Weights of a small GPT-style language model, trained from scratch on English Wikipedia.
Training: 275M tokens, 4192 steps.
Each number is 128 + 32 x the weight over its row's rms, rounded and kept within 0 to 255. Layers, rows and columns count from 0. Numbers have three digits each. The size before them is the row's rms in percent of the matrix's.

# layer 5 MLP up, 832x320, rms 0.135, rows 818-831, columns 160-239
097:194109197101089107096079113142067105109118121162151132106131119200123153127032139113115122123160174139102163119085092132118146163069159125117097146079114137178122100108147171099161136144115144086177126115108122137094119132149164089165155111
102:168136176137122117105069187074147137132141150188135148139131095093133051116122187135112153174136142097108117174145164162152074112112114145158096127121088148102106108089147166092134072141156175115141139168106088124141167130152107158092148139
096:083109099053137139155174136080143120127152108145129115156116108111099094107197192155108132090136105113131105091117099068163156122148104150139125105108149113148098148117084110132186132191086105085128128087108125117062133182098093110121077083
108:078199086151141108129165098118138146149160135107143070207075134161103143107143140166091157084098116154087143155132097125062110135101126125152127130104080175090178174142132125150091132094107084112118133125137140095184171139113094070086162144
103:123141140185154184099175183163148165167185146178115107174089132124127106168150115124093124071078133164121112159124150126153133080130128122129172122118143150130137137092111136136138115098091108065098119124122114165093196128128135131202082110
099:161065127093105135170177156185151117154168130071116076088200106181161124103193135118109166044085079221169121084137126143119075124080189101120152093161086137128134127104123115182129163163143105109134093083139106141109138032052143145088114130
103:162150235114168107182178133124116123153100182160097102151066131109103154160153156141133129145152104126071072153167142085125116180073084113113148128145079145084110165147120132137165083052120093205156122175155121122114150093123103106125067185
102:128085090168104122180164204119100175148105146097120117138110126198061170123129126128124169072159118117075134147111158121089091086158047123146119089100128117132130129100154182105135118159103135109101109161138097109105110106115117152096138148
103:142192165103111122188116126087150037132135119128073094121113108145116050125165120135130109106142101076151132089134153056175121116121089135118157162187088139121104142170095095113158101165132133107085160131112118139104080101091051116106095125
099:132115080137126162107128091207135098132128129159104117113104055106105165132154081140117147147142117006141100142133076083116074051123129118112109131125174096111133146132159140144145114138113119103085126118123099135112104164123145127117133150
095:151151148092149108192196136108184141159129129141107129134075139143140097185158096086136122139112121116082101125145128161129077163146107145177130154178184134111095157085172179136120210153142131101196155126140138119109116089092138107116093107
098:182180106133110160154091143154116178145076172119090109185146108111115205123132074138115097118121138170078122181145131167133111067153124174137106164122143151143154180152084141163126153114123143135133097109105082100153102132141182051104118129
097:087103123186123088216122134096110113144212057095153142169188169145119106180152130104154143122157075077166135162157130093178190120099097127181107098152158078167117067131104048113103101157185118134146103069173125162136123124093140109146092115
098:144116129072151167161122125116104107113146194124142122176155159097142133128112133109047108073148134202147100152135122063124149146177156100099101149169108151122097117147137106129105097104063156152134126156113162097137154084151187176092168096
# layer 5 MLP down (transposed), 832x320, rms 0.125, rows 818-831, columns 160-239
099:113171136192088095153127151102119075155139089116188098101115130149082107144124100090115096136096130093146150112072132168109106092114119129189106146124115110107131157144107167169093148115077179135122092200132078127104099128166106104111132093
100:184160121101140126085176109042135151129120180151094132150198108151137159146096176156118179165161167135162141077180133151081110148155166068126130125108110138081101192123142088104085133140152137119110135121096131177116100152100145147070067138
096:113163100124162152091142107125151157218096155131114164063098160108137193161088138134089071121190136099104096120096100152146127164142106092102123139187153158147142050149117127066119105084171074146134106150116121118144163131085153140119177113
103:208119199132153151131121120140172155156080108169149160130082122184131137142174147065129082130103133110123166101120104094120130106080144093163119160137138088144126096071107159090097121140172101110154147086141140170143119139150118177131132131
100:140149110161157135147157066121074093081114148184123175149133120112112064138066177146126145072163124099178098162125160132167147137175152096166100126091067150127091175135107126158093174120123117135109119170150096170141124162085132120124100119
098:130150151087124120117115100113096040152224090142104102139077180131113059156129139123113098145135121086110160127077106140133112139075117090190131145137204082136146121163178092070083123145119163187113133130071074146117081144114128131119090187
104:121100195113192129106074124127123076093114122113197143114073185095140121111107127166180097201130086168129180084113114180127100137160113115081107145139140118130139083108135076127144076098149079134153146149146175139191163113132124140203109147
101:101183157133129124111121139107117117196180117150105116139140124124102104094125131143108183116178123119157130189171099092119154153105064073138118115072151124167199168077183065087159123118115165127177181089092059132199170103097116146135087108
105:124079178160167161193145165198142135120120093206200135184154077112124091138093150085141163101161140117132089160125145140126109093142079168122130115187117162141115176074128097115077095193113129105159145148138138164144164085095128160148132164
103:144108172069053148106164148099145094120148131178070097142130121172121156116122126152126112167171138080128123141090121083085107110095076069120041071128146185106104113115090170153161141110114172134124167127102130129179073111118098123127085083
113:106121133155135159135079159115154129162070146157124101119158079173135138109199146231058075098147114151150113151112121168057082164135116108118111151111156058084130163142137156129106180125098119091076143097104166081098148091155091165109163105
100:171137162152155133135123119162122084118155136130176122107154148115129151111156209124133130071084150130145141085158089066178106125120136137141109198129118191129118069141076140141122123083156076084128130105098116139147113103050104184146150130
100:144100141131142145167133118125110142128099080116101136086055134092172051068150159137082157162112080033118197157176162153123153164127114132084098179144178120143104086075106124063108100083133124109192163150125113144092126079131217061136089132
102:095124165164100132079092088220153123140117148077113135148063114193151156048102070101087151166092084126136119156124126083099057165134177158180110125155152117109161100151148173098169094144154141144201155107146151147158125179188122106150124158
# layer 5 MLP gate, 832x320, rms 0.128, rows 819-831, columns 160-239
099:136135167145142128165143146127157152107158153168127091118158134109172103137118138187097169110120218092102103164098124155074201136122109124129140087140131101084120116135132160137156123114092118126088151140152147176129120118073183173118176120
095:175166118093186107124137125062123116171115118111105137133227127137200079172163092162132137112146097138117127126165120112135106093069067079112138141109093136182120160100145153120124141109125109099080125132166138156095110134118148198127156117
105:131135132090103183130163047117105120186066101133127150178170101120116174117135056095131194146123102067064137106123136141124115144151106108059160132128079171156091127197112160126153126149088171147118095108103089128108104099134159130131073126
107:080095065078125120140089102103151151142196150190109145092135133137086088199117085147128127114141147115100106124090058126119136156114094157115122137098146150108130118099201143124184107124138122127150167135112115102120154129153112155173095104
100:082128134155113114075134112113144144113113128139097125118107129116092125159098161157084188127133123158192187096083156173132176178156113093150112155112139105178076117075105146152104141148139114099140104095166091154140133084132106153149081104
101:169119160086142154182116121076163064164117178074125090125077095127175117128123118124111134189081130125122173119132168143096107208143110102158166042150144122109078046108155164144109087138137114145128157180133176158118101126151099133120126160
100:107063182129157109114134171125113140160146163145089105140134096188105104126164128135197156129144155146174191147157072102175210143110134086108142133142120155124144134146145188135167140118063154000143106112096091098100135111096133158170107144
102:112181150103134150148136182191093124160086090140138120106141170151140219148065155107067168132141127179108111107120136094108200167127061106148205157067170146105115085150104119099103107137154148115106126134140144159141097116089106078109099100
099:155073144147075075157130118116115135113114121156165146150171154113127116126115070127171183179171153148116113152170110141106134180174084090126079115098197097108116148037105157138124166156169117127145159159106167173085136156121151200115156124
097:150154178128115128107105126103162095138123126148130133144097139115138100115176187131099138106181129092144103170105117111126143113197177182144134089064127112147188112102133115127105112112137150135135166107126153146108124148085117083115134212
091:162083146087120129117160159177126118087162145112140137139084138158151136128155136144152141135132080130089121114112147172140096133124137041113174148151196151147186145168091221134149143177188081100127107165141159129115103133116134109144127105
109:123085166160134124112149067172154137172152143137132144138128124118148101132098145128198141092145154121090131099099141098144155092142138106168193114114134142094090178139126107110105156146116159095052077098136122115144072096148129110126067073
095:146160141125114126175097163123112137127144147146137060145130109072126118087097051108095133073131126154132157141124135110123186078089156105120079151104065085164124113096196127105112136137093125186149123183163158169088156087163176093107097136